From a checkpoint of a small transformer trained on Wikipedia.
Size: 25 layers, MLP 256 GELU, vocabulary 2048, 1.51M parameters.
Training: a variant of SOAP for these matrices, 109M tokens, 4517 steps.
Each number is 50 + 10 x the weight over its row's rms, rounded and kept within 0 to 99. Layers, rows and columns count from 0. The size before them is the row's rms in percent of the matrix's.

# layer 21 attention value, 64x64, rms 0.185, rows 36-63, columns 0-63
090:49 47 67 48 42 40 51 55 45 31 61 38 58 43 71 58 57 47 46 49 52 59 43 45 63 59 47 43 32 54 44 72 56 56 44 52 44 53 37 50 40 39 70 45 61 54 52 60 36 34 27 62 49 51 55 55 34 59 51 32 40 42 56 51
103:41 40 46 54 36 59 60 51 31 54 49 43 44 68 50 55 54 34 44 76 31 53 59 35 51 50 46 38 64 47 50 53 43 52 64 43 43 51 44 47 62 40 58 55 42 46 65 47 55 35 67 70 53 53 47 50 31 52 43 65 62 49 62 53
113:40 55 67 68 46 64 42 38 44 50 36 52 41 56 46 45 47 55 57 51 53 51 43 52 37 36 60 54 27 37 53 42 50 45 44 52 54 49 50 28 40 53 47 59 51 54 66 52 40 81 48 50 31 50 38 53 63 51 43 52 40 63 64 63
097:59 68 57 50 53 58 56 55 63 58 36 69 72 38 42 35 48 34 42 36 39 55 41 59 56 42 58 40 49 48 66 49 49 53 46 56 44 46 61 29 39 57 58 42 55 46 37 63 62 53 62 72 40 43 39 61 51 53 52 46 62 53 49 49
086:37 45 46 48 52 53 41 28 55 54 74 63 49 68 52 51 41 54 52 31 51 70 42 42 51 55 55 48 46 58 43 44 47 52 50 52 48 48 57 59 59 48 40 53 24 56 43 71 68 62 64 36 54 51 52 44 51 51 34 44 49 62 60 33
087:44 55 33 67 64 50 70 54 51 59 61 53 48 46 47 35 60 39 52 56 41 35 56 55 49 45 49 40 42 32 40 44 44 67 54 64 51 43 41 47 51 81 68 41 38 56 33 55 55 50 70 44 51 54 42 44 43 43 53 57 45 55 55 44
109:50 37 36 34 52 46 50 53 58 47 49 36 55 59 65 50 58 59 53 58 53 57 62 47 42 49 59 56 62 59 38 47 29 52 36 53 51 48 64 38 55 33 62 43 56 33 23 36 54 39 51 58 60 56 51 40 40 62 59 47 59 50 54 72
083:38 36 45 60 50 59 42 52 61 64 43 56 39 46 48 54 46 55 42 51 57 49 45 55 45 60 58 45 51 43 51 53 48 39 27 38 55 46 46 41 59 46 51 45 53 51 80 33 57 32 46 41 43 64 46 62 41 76 65 57 66 49 34 41
096:63 42 49 42 35 53 49 42 80 43 48 45 36 37 53 60 37 41 46 49 47 53 33 37 58 46 45 39 37 55 57 53 59 63 48 48 47 57 37 33 41 60 47 38 41 59 55 39 47 55 27 50 46 52 52 54 39 43 38 38 46 65 51 71
091:70 57 45 67 41 52 41 53 46 59 34 75 60 56 59 51 50 42 52 63 52 54 54 60 43 47 57 61 37 64 62 31 53 46 43 40 42 25 47 57 61 59 38 54 52 41 40 46 40 47 42 27 50 48 55 39 41 46 43 58 45 52 36 41
093:50 53 58 46 59 26 50 55 54 57 35 53 51 60 59 47 74 55 42 76 67 46 45 44 57 54 55 68 50 53 42 56 52 42 60 46 65 54 48 43 40 44 52 52 65 37 66 60 50 31 55 55 63 46 53 46 73 44 59 49 42 43 53 57
118:44 47 58 40 33 53 42 45 35 54 33 54 40 59 60 54 55 64 37 35 60 44 71 41 40 55 54 37 44 53 54 60 45 27 57 68 52 51 53 57 62 46 62 61 62 49 38 46 72 45 51 44 65 52 42 38 54 34 55 42 38 48 55 46
097:51 52 58 36 55 37 43 46 54 57 50 47 56 48 41 68 50 41 51 56 36 27 66 54 58 43 52 62 40 61 53 65 43 49 49 45 64 62 39 50 37 25 46 59 49 27 32 56 52 34 34 44 55 49 52 53 50 46 42 37 54 39 51 61
087:44 52 37 35 47 42 50 53 49 68 48 63 55 57 61 39 54 34 55 57 35 40 29 52 51 62 63 61 67 44 53 51 48 58 45 58 71 75 40 51 46 55 53 39 61 57 52 46 46 33 32 60 47 49 61 44 46 40 34 52 53 44 40 40
092:43 54 52 51 43 61 64 55 48 63 67 52 47 61 58 36 31 67 49 36 51 29 47 52 49 52 41 52 40 42 53 50 56 27 42 54 55 56 51 43 30 42 38 56 63 42 26 59 50 42 39 36 65 48 43 55 45 51 40 38 53 53 53 65
081:57 38 42 50 42 49 48 41 37 27 34 72 58 40 45 40 49 55 38 34 44 56 38 46 67 35 47 50 24 54 56 55 39 52 46 50 48 48 57 54 66 46 60 63 42 56 44 44 53 48 47 47 54 53 56 44 63 63 52 67 64 30 47 47
088:59 48 45 34 48 46 71 59 57 42 45 50 65 48 44 43 44 56 54 63 40 57 59 36 60 52 50 76 50 52 56 41 66 44 42 54 54 61 65 38 58 56 36 43 53 45 51 35 51 24 38 41 56 50 39 63 52 44 40 60 66 37 46 58
082:38 53 50 44 50 64 67 59 42 49 38 51 47 54 40 55 28 57 60 41 56 56 47 56 57 43 52 57 50 40 63 55 46 51 61 25 38 35 55 61 50 57 49 51 42 53 62 54 51 42 24 41 61 64 50 52 69 53 60 41 47 58 46 26
093:45 58 44 48 67 40 64 55 37 62 31 57 48 41 62 41 50 63 54 32 42 56 43 41 36 62 50 45 37 78 47 49 55 55 55 60 50 50 66 70 44 50 46 43 41 36 53 34 54 60 44 59 36 46 48 45 58 42 45 48 51 67 36 51
095:51 51 40 56 59 40 56 55 57 55 35 38 41 48 63 49 66 56 48 43 45 65 40 50 46 62 46 38 56 43 45 61 33 37 38 65 61 50 49 53 63 39 34 67 43 49 49 40 61 67 59 32 55 52 47 62 57 69 53 64 38 54 31 54
102:47 42 50 52 54 72 51 48 60 54 46 55 37 48 50 42 37 41 46 48 40 44 79 45 53 58 48 54 59 55 33 43 37 36 49 34 59 49 47 37 36 39 38 59 60 53 60 40 55 47 52 55 39 54 78 58 48 49 60 34 53 41 46 67
111:50 57 50 44 48 34 34 48 68 63 51 67 33 55 47 46 67 42 62 43 54 35 48 47 41 58 39 47 65 49 41 55 46 38 34 55 42 53 34 51 65 41 54 54 57 60 54 35 41 43 46 27 47 40 39 41 51 64 62 52 35 50 61 56
092:81 45 44 58 54 47 54 51 40 42 35 63 63 64 48 48 48 46 47 71 68 49 55 36 38 39 49 40 60 56 52 44 48 49 63 36 64 38 63 59 60 43 64 47 51 69 46 45 48 56 51 43 48 55 60 48 50 55 29 38 48 60 36 51
081:50 45 36 42 60 51 58 44 62 47 32 44 41 50 61 34 48 37 42 69 44 53 56 45 53 58 66 63 46 65 52 42 51 59 37 44 71 56 50 57 56 64 55 60 62 51 43 50 59 49 51 58 72 37 50 56 42 37 40 42 53 29 47 31
100:74 56 60 37 30 55 50 52 43 46 61 41 40 47 50 58 46 53 64 42 40 47 43 56 54 36 62 57 50 41 36 58 31 28 45 62 42 59 45 41 43 47 53 43 66 52 44 56 44 62 62 55 48 42 36 47 60 40 78 44 57 45 58 57
103:52 57 31 67 43 58 30 49 52 37 44 48 45 54 44 46 42 60 49 51 60 67 55 53 60 52 39 43 68 58 59 52 52 37 55 50 29 59 45 47 48 58 62 81 42 49 52 49 78 42 54 36 49 41 50 48 37 48 53 40 45 49 56 54
082:53 46 47 29 48 36 53 44 53 42 49 64 51 46 54 30 52 64 45 41 55 48 28 55 43 67 41 64 54 45 46 54 55 42 50 48 64 63 36 42 37 54 55 42 47 44 71 49 36 67 58 54 40 55 47 43 40 41 54 58 49 66 61 74
096:61 37 43 73 57 73 40 51 40 57 71 54 33 51 61 71 55 62 49 58 53 47 61 46 47 43 40 44 43 50 56 53 65 54 38 45 30 42 47 50 40 55 63 65 45 49 52 46 51 46 44 53 38 42 60 36 60 45 49 58 56 67 50 37
# layer 21 attention output (transposed), 64x64, rms 0.158, rows 36-63, columns 0-63
087:52 30 25 44 47 45 61 59 45 43 59 56 66 65 34 57 51 44 50 50 44 39 54 45 64 49 61 59 58 42 56 39 46 51 46 61 52 29 39 55 48 46 51 65 67 51 56 58 66 46 41 51 43 45 65 45 45 62 77 53 64 50 55 50
104:50 59 54 49 52 37 51 27 37 62 44 51 54 62 54 53 35 58 55 42 60 42 47 48 72 56 60 41 50 65 55 38 54 48 51 85 34 62 55 57 55 59 43 61 39 46 40 52 53 35 45 65 54 45 46 46 43 41 66 42 49 37 49 55
119:66 60 74 52 56 63 53 41 56 60 55 51 72 56 48 67 53 50 60 51 50 63 50 55 48 55 50 57 52 29 50 58 52 65 53 33 46 54 52 42 50 71 35 40 57 50 67 62 51 71 36 54 58 62 41 49 61 60 50 59 50 50 58 61
104:60 47 55 63 38 55 33 57 51 54 55 38 55 47 37 45 49 55 33 40 61 58 49 58 40 51 41 62 57 48 44 51 71 33 59 42 60 38 48 65 45 43 58 47 51 53 74 52 41 41 56 44 57 40 34 40 50 72 46 33 42 31 52 58
091:37 49 66 36 59 63 57 62 38 51 51 62 31 57 56 67 47 56 49 52 54 33 63 49 36 47 65 49 44 56 52 48 58 53 58 28 55 58 42 43 56 68 62 41 31 49 48 56 39 34 48 47 38 64 50 62 53 50 67 55 43 65 50 55
088:42 30 44 52 42 40 59 48 49 56 57 66 51 52 37 45 36 64 29 47 53 68 47 59 55 57 52 42 50 66 51 60 58 40 45 48 43 51 49 41 67 51 55 49 47 39 69 46 34 59 50 32 49 50 47 39 64 21 46 37 46 48 63 52
102:56 54 56 46 51 40 53 54 52 44 46 46 48 49 34 34 65 55 50 48 48 44 60 31 51 50 31 45 38 57 56 43 54 45 73 80 41 46 60 58 51 46 53 45 43 31 58 32 64 51 49 50 56 52 52 67 51 30 51 47 66 34 54 39
085:63 61 64 47 43 24 43 47 51 46 50 57 49 44 51 41 39 37 65 56 36 59 50 70 38 55 68 45 52 43 48 50 43 22 56 71 64 42 61 59 50 56 37 54 55 51 51 40 49 49 47 53 54 62 37 58 41 63 45 48 59 41 61 55
087:49 50 52 44 62 52 53 38 56 54 46 54 66 54 47 45 54 54 53 65 50 41 59 83 62 39 45 58 50 48 40 25 41 57 46 54 41 56 34 54 55 48 57 50 66 50 72 49 45 50 43 48 39 56 65 59 69 58 54 67 42 54 36 37
099:62 41 56 53 43 39 54 50 39 48 49 44 48 37 45 50 61 63 57 51 59 37 63 72 43 42 47 51 39 45 48 58 57 57 39 22 54 43 49 59 35 41 42 47 49 41 29 41 54 25 57 60 53 51 39 43 55 35 31 49 47 58 49 37
094:43 49 54 69 51 51 61 60 53 48 43 58 48 45 49 56 45 35 35 49 48 50 38 47 68 50 43 41 45 48 54 63 41 53 63 74 62 35 61 52 41 47 54 54 45 55 37 57 64 65 56 65 57 42 28 31 65 53 49 62 63 42 53 34
109:45 37 42 59 69 50 43 49 46 41 53 49 39 41 41 39 48 41 49 35 50 59 50 54 54 54 40 34 47 66 66 42 59 78 58 41 53 62 54 52 40 44 52 68 55 49 41 29 50 49 45 38 41 44 40 51 28 52 61 58 68 42 54 43
100:31 50 56 46 58 33 44 69 46 45 55 48 50 60 69 61 55 49 45 52 52 50 37 49 75 39 45 63 60 53 61 26 52 68 61 64 54 36 46 64 53 26 42 46 57 57 43 62 60 48 43 49 63 49 36 50 54 49 45 50 40 50 53 56
098:38 50 53 48 36 48 51 45 57 38 47 56 56 40 45 54 52 48 38 50 53 35 52 59 33 40 48 42 38 50 40 53 43 40 33 80 39 54 51 45 51 32 43 37 51 36 37 58 27 48 49 39 41 39 37 44 38 65 52 30 47 54 44 57
094:59 61 60 57 54 42 36 72 47 41 51 45 55 42 56 59 56 38 37 55 58 44 40 60 49 56 52 38 55 60 72 49 48 56 44 46 58 35 27 51 54 77 63 58 68 50 43 51 38 64 29 48 63 51 49 58 50 51 45 47 56 44 58 53
087:58 56 50 40 45 31 47 42 54 60 57 55 38 43 37 49 58 56 57 57 52 61 60 50 50 40 44 30 74 56 47 43 65 36 53 31 55 47 51 53 33 57 48 51 41 55 57 69 64 58 55 49 37 41 46 58 52 63 64 36 62 68 58 38
098:47 57 61 64 54 41 50 53 58 61 33 47 49 44 67 55 41 53 50 80 51 66 59 45 50 49 50 44 66 42 67 48 46 50 52 54 47 54 57 49 43 46 66 59 58 48 40 61 65 40 60 50 76 45 65 75 59 50 51 44 57 48 49 62
085:56 43 49 43 64 33 50 24 33 40 49 43 45 48 62 67 49 25 57 61 52 39 53 65 56 71 54 63 65 50 44 65 48 48 56 43 54 43 64 54 43 48 70 50 56 57 45 58 45 55 69 46 51 37 51 50 44 52 44 56 41 59 53 42
087:63 54 61 46 37 40 54 55 51 43 50 45 49 48 39 42 64 54 37 66 51 59 43 55 37 65 52 64 37 44 32 38 55 78 38 41 53 72 50 54 51 56 70 58 34 63 46 31 58 53 53 47 47 35 55 47 41 56 58 50 49 56 41 51
099:50 67 51 47 33 57 66 49 44 45 71 46 44 40 59 52 48 55 58 74 50 69 52 49 53 65 68 45 39 63 56 46 60 39 56 40 42 49 49 52 61 56 57 49 42 60 46 33 68 55 26 56 51 49 46 63 57 65 45 60 53 55 48 39
097:50 55 61 54 52 36 26 42 61 47 51 55 60 52 71 40 44 48 57 34 48 47 36 40 45 41 45 55 59 62 36 61 50 53 60 72 44 41 50 46 42 66 56 39 67 41 30 46 65 38 34 50 39 59 54 52 49 58 59 54 37 48 52 39
109:56 44 49 46 45 54 48 50 52 49 73 58 50 54 44 39 43 36 58 49 59 63 35 70 29 45 53 38 22 52 65 39 45 37 60 59 42 42 56 40 33 31 47 53 55 31 41 56 39 56 44 55 52 54 49 55 42 45 52 61 46 50 48 37
098:48 70 44 44 35 54 55 37 66 71 46 52 60 45 60 73 66 45 55 46 60 47 55 59 55 44 31 51 60 52 49 53 47 45 62 40 45 49 49 50 33 48 52 68 42 44 37 26 46 40 45 57 46 41 40 52 48 26 49 49 45 42 51 37
085:55 49 52 69 52 40 43 59 68 58 49 57 40 53 36 57 43 61 45 58 44 48 79 53 57 49 46 57 73 51 56 62 53 55 56 66 35 55 60 58 64 36 61 42 47 48 47 58 47 42 33 42 58 52 37 32 48 63 51 63 62 54 44 41
101:59 52 39 48 60 59 43 55 42 59 56 38 49 62 50 32 53 50 62 50 53 44 35 51 56 53 36 39 49 45 61 59 71 48 48 55 52 42 59 35 56 35 57 31 52 57 48 65 51 73 43 35 35 46 53 68 61 63 46 51 70 40 61 54
103:56 52 49 39 67 61 55 29 67 51 70 48 53 38 76 49 40 71 48 54 40 53 54 49 54 38 60 33 57 63 70 50 49 57 64 39 53 42 54 52 54 61 62 67 34 51 56 48 54 42 60 48 51 54 61 44 49 61 54 61 52 47 45 55
092:50 62 51 54 45 59 42 54 55 48 52 65 49 52 45 46 66 48 58 65 43 40 41 44 68 53 42 34 37 27 50 46 42 51 46 61 68 54 47 44 49 73 60 31 56 38 51 49 42 73 50 49 54 41 59 51 57 52 61 56 39 46 24 53
098:52 42 49 56 39 43 50 31 39 47 45 68 62 56 64 35 47 55 53 33 40 47 56 58 47 40 32 42 37 42 48 36 44 65 48 38 43 38 36 46 63 52 48 52 33 67 48 50 43 57 62 52 45 72 51 37 41 37 54 37 61 60 48 56
# layer 21 MLP up, 256x64, rms 0.235, rows 0-26, columns 0-63
097:46 62 46 52 20 54 62 53 39 62 65 48 44 44 41 44 30 65 64 51 50 41 63 60 45 36 58 54 62 50 53 46 48 62 54 56 44 35 34 62 38 71 51 47 47 60 48 46 45 54 66 49 47 39 30 57 43 38 53 52 54 57 59 45
093:33 63 45 56 68 66 56 42 52 53 57 43 56 56 50 55 44 49 45 60 39 50 65 27 50 31 57 45 52 47 53 46 57 52 42 52 46 64 47 50 55 51 44 26 47 52 62 55 53 62 57 57 53 49 68 44 66 45 70 24 63 36 56 53
104:49 55 49 61 43 45 49 55 47 47 41 44 63 36 51 66 36 60 62 60 52 54 43 32 45 48 46 28 61 56 66 48 56 52 41 80 31 44 33 55 44 40 65 55 47 49 66 52 49 47 60 60 32 49 54 50 56 60 37 43 62 44 44 54
107:54 52 45 58 51 60 46 42 44 39 63 52 65 40 34 51 56 49 59 55 55 56 40 42 45 28 37 45 48 28 31 54 75 41 55 49 33 54 56 50 52 48 42 37 54 36 61 35 36 65 43 56 52 54 69 57 60 49 50 59 49 54 66 53
099:44 39 46 49 49 44 55 39 34 54 60 49 58 54 58 74 32 39 71 44 53 35 46 56 50 64 56 56 42 55 68 59 59 67 55 41 44 54 39 72 38 42 54 57 39 44 61 50 53 65 43 65 52 39 47 48 46 68 39 49 52 39 57 46
100:64 45 38 59 48 51 53 46 33 51 59 51 42 50 63 53 55 49 45 34 53 62 39 42 46 41 49 72 57 44 57 33 52 60 54 48 54 25 52 55 60 46 51 52 70 51 36 46 53 74 48 22 45 42 47 66 63 59 50 61 52 51 54 52
097:51 59 42 64 57 65 53 41 57 41 47 51 34 43 56 62 49 50 57 55 41 55 73 35 39 53 25 64 57 43 39 45 55 60 45 65 58 40 53 40 57 55 52 63 47 50 36 59 45 68 50 36 49 47 35 53 31 48 59 50 35 37 45 51
101:33 45 49 39 36 50 56 39 51 37 42 54 54 67 65 48 64 39 43 56 62 61 51 38 42 60 44 59 63 50 40 45 62 60 36 60 49 31 49 59 54 44 56 52 77 59 46 58 31 45 42 42 61 51 46 32 59 52 51 42 51 64 37 43
099:51 37 34 43 32 44 49 45 54 44 39 58 66 59 60 55 69 63 36 47 50 63 56 43 44 49 33 48 61 60 39 50 53 51 41 49 45 74 45 48 45 61 48 51 46 57 69 45 55 63 39 68 38 49 39 57 50 66 53 51 56 60 36 66
102:55 66 63 56 38 43 30 48 49 54 38 69 45 39 44 52 58 59 44 58 36 48 53 49 38 62 42 47 41 42 65 63 40 61 50 45 57 57 50 64 45 48 34 41 40 36 59 48 55 76 43 56 32 51 52 35 49 48 58 67 49 48 53 67
096:31 54 51 50 57 43 58 51 41 60 44 48 66 58 63 64 47 47 61 73 59 40 54 64 59 51 51 51 64 40 59 51 54 37 46 67 52 58 52 30 53 50 47 60 43 39 49 46 66 48 77 66 58 46 60 43 44 52 57 42 53 55 28 53
087:51 31 48 66 51 44 41 30 66 38 60 60 39 62 31 42 47 67 51 62 58 57 62 54 57 49 51 63 58 65 56 57 38 51 34 55 43 41 53 45 60 50 62 45 51 32 53 45 55 53 47 44 50 34 71 67 45 57 48 43 60 60 54 44
101:50 64 44 60 60 50 63 47 38 46 72 50 52 72 60 54 57 50 54 46 47 49 74 39 59 41 28 50 40 66 59 35 49 72 49 39 54 54 52 49 27 54 48 57 46 54 40 64 50 54 63 47 49 49 48 53 47 39 39 41 40 48 64 58
099:37 53 71 57 43 50 60 46 45 61 42 53 48 50 52 53 54 35 47 58 60 49 47 46 51 63 40 34 55 43 32 36 47 64 36 44 76 50 58 44 64 44 45 40 43 48 59 61 26 49 46 57 42 35 53 54 70 29 46 55 54 54 49 44
103:48 42 52 57 33 64 60 43 37 31 64 55 66 34 60 55 38 51 64 42 41 47 53 38 34 47 54 40 45 63 46 49 47 58 47 58 60 72 34 65 43 47 58 52 55 58 41 56 35 44 55 63 49 37 46 46 64 63 50 52 66 52 40 39
096:50 48 50 50 56 45 60 50 38 51 47 59 59 45 47 44 59 54 46 56 39 49 62 48 47 36 45 48 26 46 56 39 42 51 46 59 58 47 81 45 64 58 77 34 37 33 38 49 62 42 58 49 43 43 67 52 57 44 37 44 51 45 60 33
103:55 67 48 53 54 54 53 60 51 57 34 65 61 59 58 54 69 39 50 51 43 53 36 59 68 55 53 45 57 36 68 50 47 51 66 46 40 65 58 26 54 61 47 44 60 28 49 63 55 41 46 47 48 59 36 53 70 51 56 62 49 51 38 50
099:70 43 61 41 47 54 55 39 23 63 61 38 47 48 62 62 49 65 54 51 62 61 54 56 68 29 67 55 52 45 49 54 40 52 35 38 37 74 57 55 58 49 42 52 51 43 52 54 62 48 45 59 40 48 46 46 46 39 64 54 37 48 52 44
111:62 61 44 71 62 55 37 51 47 62 44 70 55 65 52 65 55 58 50 30 59 25 43 60 54 44 46 51 55 57 38 55 55 54 55 52 28 55 58 40 51 64 50 49 59 52 48 39 44 65 63 36 45 48 46 34 62 53 66 53 46 48 42 50
115:56 57 43 46 55 30 54 42 44 65 37 55 40 41 35 37 54 52 61 48 55 64 55 51 41 42 58 56 38 42 36 44 65 65 42 55 36 54 57 54 52 51 56 24 47 54 43 44 54 50 54 61 57 67 60 56 44 41 65 62 79 52 47 57
090:51 65 56 46 39 49 49 54 61 54 56 51 47 56 59 50 67 42 35 45 52 42 57 53 48 37 44 39 42 51 58 46 29 62 50 37 48 61 57 58 56 75 50 54 43 55 58 74 21 51 47 53 60 59 46 65 49 48 32 46 38 49 37 61
104:47 49 52 39 41 46 47 39 46 46 57 59 49 54 40 39 41 57 53 55 37 26 46 55 33 30 48 41 65 51 45 48 53 64 54 53 50 41 51 66 42 46 61 48 70 68 52 55 47 60 52 74 47 42 67 64 47 58 45 51 68 69 63 51
107:58 46 60 47 38 55 64 41 57 53 50 49 40 52 74 39 61 45 45 44 52 35 63 66 39 49 51 65 59 41 52 58 48 47 37 56 66 46 75 51 52 39 57 46 70 46 42 34 45 49 39 45 61 52 55 67 53 45 47 47 43 42 26 62
093:56 45 25 50 30 53 41 60 57 30 49 43 34 51 52 62 68 29 56 57 50 41 36 45 56 54 51 53 49 66 43 35 42 39 50 46 46 49 67 56 39 48 61 58 46 45 31 51 67 63 50 47 53 59 54 49 58 58 53 35 52 64 44 52
096:57 52 62 77 51 47 32 37 40 34 46 50 48 33 58 48 54 50 49 59 60 59 54 46 62 39 39 50 52 42 31 39 47 45 61 67 50 67 61 48 41 49 49 54 68 47 52 54 33 55 54 47 27 40 43 40 58 56 53 35 64 50 58 47
100:36 65 56 54 43 71 25 42 53 60 35 48 44 53 63 48 53 55 39 50 55 35 33 33 48 59 55 44 40 48 58 47 52 31 62 58 43 65 41 58 49 72 56 53 48 54 47 51 32 53 44 49 59 49 50 58 46 44 66 51 65 37 46 52
096:56 54 48 45 64 45 47 43 48 49 33 45 56 38 50 31 44 64 45 57 68 45 61 68 56 44 42 42 52 45 65 44 53 68 55 47 40 47 58 62 56 49 33 70 54 40 36 49 62 66 67 66 45 55 46 33 64 51 47 57 40 53 43 62
# layer 21 MLP down (transposed), 256x64, rms 0.259, rows 0-25, columns 0-63
093:37 62 29 72 59 38 43 46 56 38 45 50 55 53 59 48 51 45 59 50 43 54 48 55 35 51 44 45 47 51 40 47 48 54 62 53 52 72 21 36 49 52 40 30 64 53 40 47 65 44 51 55 56 65 47 37 58 72 58 51 54 58 50 47
102:51 57 60 46 33 43 55 48 53 58 68 60 51 41 62 53 40 44 49 51 61 41 52 57 44 64 42 56 56 62 59 55 44 44 55 37 67 53 30 47 72 55 55 53 72 34 64 56 48 43 50 22 52 47 37 39 58 43 48 43 40 44 40 45
092:62 61 58 58 69 49 56 52 57 64 58 51 42 58 65 42 46 49 36 54 58 44 61 39 58 60 53 59 41 54 49 40 56 42 51 91 60 42 47 56 40 33 49 63 46 55 43 50 53 59 41 58 62 51 50 51 51 42 52 43 60 72 64 46
109:55 67 53 61 37 39 49 53 53 31 54 57 62 41 53 52 50 37 44 36 46 36 36 46 38 62 57 52 48 58 52 61 58 54 56 77 32 59 54 51 48 40 34 54 48 58 57 69 49 54 52 62 41 56 34 58 34 40 57 53 50 31 54 43
097:56 51 49 66 49 56 44 70 41 48 48 42 35 39 46 38 52 73 41 64 50 33 62 48 41 63 41 46 60 44 51 42 44 38 42 46 32 41 59 38 50 50 47 34 29 63 46 49 53 55 55 42 39 35 60 31 52 60 59 37 48 48 63 56
098:52 45 45 41 45 39 54 21 55 49 34 38 54 37 45 32 45 47 60 51 55 53 51 64 56 57 34 40 51 49 30 68 50 34 41 46 42 60 50 52 51 39 39 45 31 31 55 35 48 42 53 62 53 47 48 35 58 39 43 39 58 52 54 59
110:69 38 58 59 34 57 73 61 42 39 28 40 57 41 56 43 70 52 60 52 59 46 46 53 52 41 50 49 54 32 46 44 54 58 45 42 48 49 53 59 61 60 52 52 53 54 63 60 38 55 35 43 25 42 57 53 52 46 50 70 61 49 48 60
103:72 50 57 60 53 56 49 32 49 58 53 48 49 34 55 51 37 48 66 57 65 45 51 36 63 29 52 62 39 44 43 30 53 42 52 41 61 26 55 52 60 59 59 61 39 49 56 53 58 32 39 70 45 43 42 62 58 49 58 48 55 48 45 46
101:40 59 52 47 66 50 43 24 37 47 65 37 32 53 47 50 55 53 39 57 35 72 54 47 54 51 50 56 42 54 66 37 55 57 58 46 47 53 39 58 48 43 67 62 54 31 46 49 57 43 61 51 68 35 56 34 58 53 56 53 54 46 51 69
105:58 60 64 44 57 43 58 68 55 56 68 33 54 24 40 54 51 52 57 55 53 45 44 62 51 44 47 36 37 49 49 44 40 47 64 63 51 50 47 61 54 45 53 45 44 54 35 54 46 49 50 53 44 68 34 74 59 68 36 48 62 35 61 51
092:58 44 43 52 41 60 53 51 55 59 80 60 40 33 54 47 47 44 50 37 44 58 55 46 55 48 49 43 49 72 44 63 69 58 53 48 47 38 40 47 39 28 51 38 53 63 57 50 40 44 42 45 44 39 29 54 70 49 61 61 50 51 63 46
086:59 55 41 53 34 46 57 71 52 65 44 50 72 30 64 63 48 44 33 60 52 50 40 53 62 55 45 39 51 56 44 53 66 50 50 64 59 41 41 57 48 52 45 43 49 52 59 26 55 47 61 56 63 45 57 41 49 47 54 46 24 63 36 52
102:61 52 51 53 61 66 44 45 58 46 38 35 66 62 52 49 53 60 35 66 67 68 45 52 76 48 56 42 36 47 44 59 50 40 69 66 56 44 46 37 47 41 32 49 48 36 52 36 38 59 59 55 54 48 63 38 48 57 48 50 48 48 57 62
097:48 55 65 54 53 66 45 68 52 40 54 42 33 55 56 46 50 51 63 69 42 54 54 53 70 52 75 30 66 53 49 44 45 57 46 44 37 49 54 45 38 32 61 39 43 66 42 52 47 40 70 42 59 49 46 59 46 48 65 58 50 59 55 56
107:49 41 46 60 51 56 35 45 61 34 75 43 53 50 43 54 48 58 54 68 40 58 60 38 71 38 66 48 50 48 49 45 45 34 53 45 44 64 47 60 39 40 49 64 53 29 40 50 43 42 51 68 59 59 49 39 56 50 56 40 71 39 58 45
089:38 42 54 48 43 49 50 77 51 44 48 60 56 44 47 43 51 48 52 37 53 58 53 57 56 53 33 46 62 63 56 47 50 52 54 84 51 51 62 62 63 55 42 27 55 49 59 56 47 47 33 49 45 41 63 32 52 37 28 50 48 55 38 50
096:55 45 41 71 33 40 49 60 54 43 60 50 25 36 62 48 51 50 47 49 43 41 72 47 43 55 33 58 46 58 54 46 58 42 37 48 44 38 42 41 63 54 57 53 40 57 53 69 46 55 43 45 47 45 67 44 61 53 53 41 38 48 37 26
098:51 39 24 43 46 55 41 67 55 56 28 35 67 48 48 55 57 53 42 68 40 40 46 56 59 33 47 46 39 54 38 43 51 57 58 68 28 52 54 52 39 56 60 73 55 52 47 52 48 60 50 40 37 42 57 55 43 39 44 40 55 54 54 47
092:48 63 42 48 45 46 53 34 51 52 35 59 53 39 56 47 57 52 52 42 50 49 41 46 58 67 54 35 76 21 62 38 31 51 39 44 46 55 48 60 52 63 59 61 55 31 59 50 50 47 61 49 44 39 50 57 52 47 37 57 29 41 55 37
101:44 44 45 47 33 48 59 44 35 42 56 48 50 48 42 63 50 57 40 49 44 41 42 31 49 51 36 54 64 51 47 44 45 56 58 47 55 59 42 43 34 51 60 62 52 44 50 59 58 63 41 29 37 60 64 39 36 77 65 54 68 50 38 36
086:46 44 47 47 50 41 65 63 49 48 50 46 51 32 57 51 34 43 51 57 38 47 47 36 47 65 36 51 32 45 41 57 62 57 38 74 64 41 69 48 50 59 47 55 65 41 27 44 55 41 63 57 46 49 56 50 64 50 59 33 48 39 45 36
104:71 56 39 62 35 50 36 55 53 61 60 36 45 37 57 46 37 55 48 59 63 46 54 43 51 34 46 53 55 63 49 38 51 53 55 36 59 55 37 53 61 60 49 52 42 42 73 30 44 37 58 35 63 45 49 44 36 37 39 49 47 34 52 40
112:44 54 69 41 56 44 39 42 46 52 28 42 51 66 63 48 50 46 35 41 50 44 63 68 50 49 78 65 39 43 72 61 40 49 58 51 43 40 53 53 48 31 40 56 40 52 43 44 53 53 42 61 51 53 47 46 62 44 55 40 47 41 39 65
076:51 43 40 73 64 52 44 68 52 57 55 46 29 41 48 47 30 48 37 65 62 46 38 49 48 68 53 57 39 34 38 58 59 54 41 50 66 63 53 36 63 41 49 49 36 35 59 60 33 40 50 39 51 55 58 40 52 49 55 49 46 53 58 47
097:51 32 40 47 49 43 53 41 49 32 51 64 35 58 47 68 58 28 63 51 36 65 49 63 59 61 59 45 59 30 64 58 50 54 46 64 47 54 42 42 45 53 39 69 62 40 57 65 44 59 42 41 51 45 55 44 51 36 48 42 63 55 60 50
105:82 34 49 54 48 51 63 64 53 43 34 44 57 50 46 48 68 31 43 62 55 52 43 52 50 47 37 60 50 51 53 66 39 52 48 57 54 52 51 61 43 58 49 34 32 40 50 62 53 54 65 51 61 42 65 54 70 44 52 64 40 40 59 48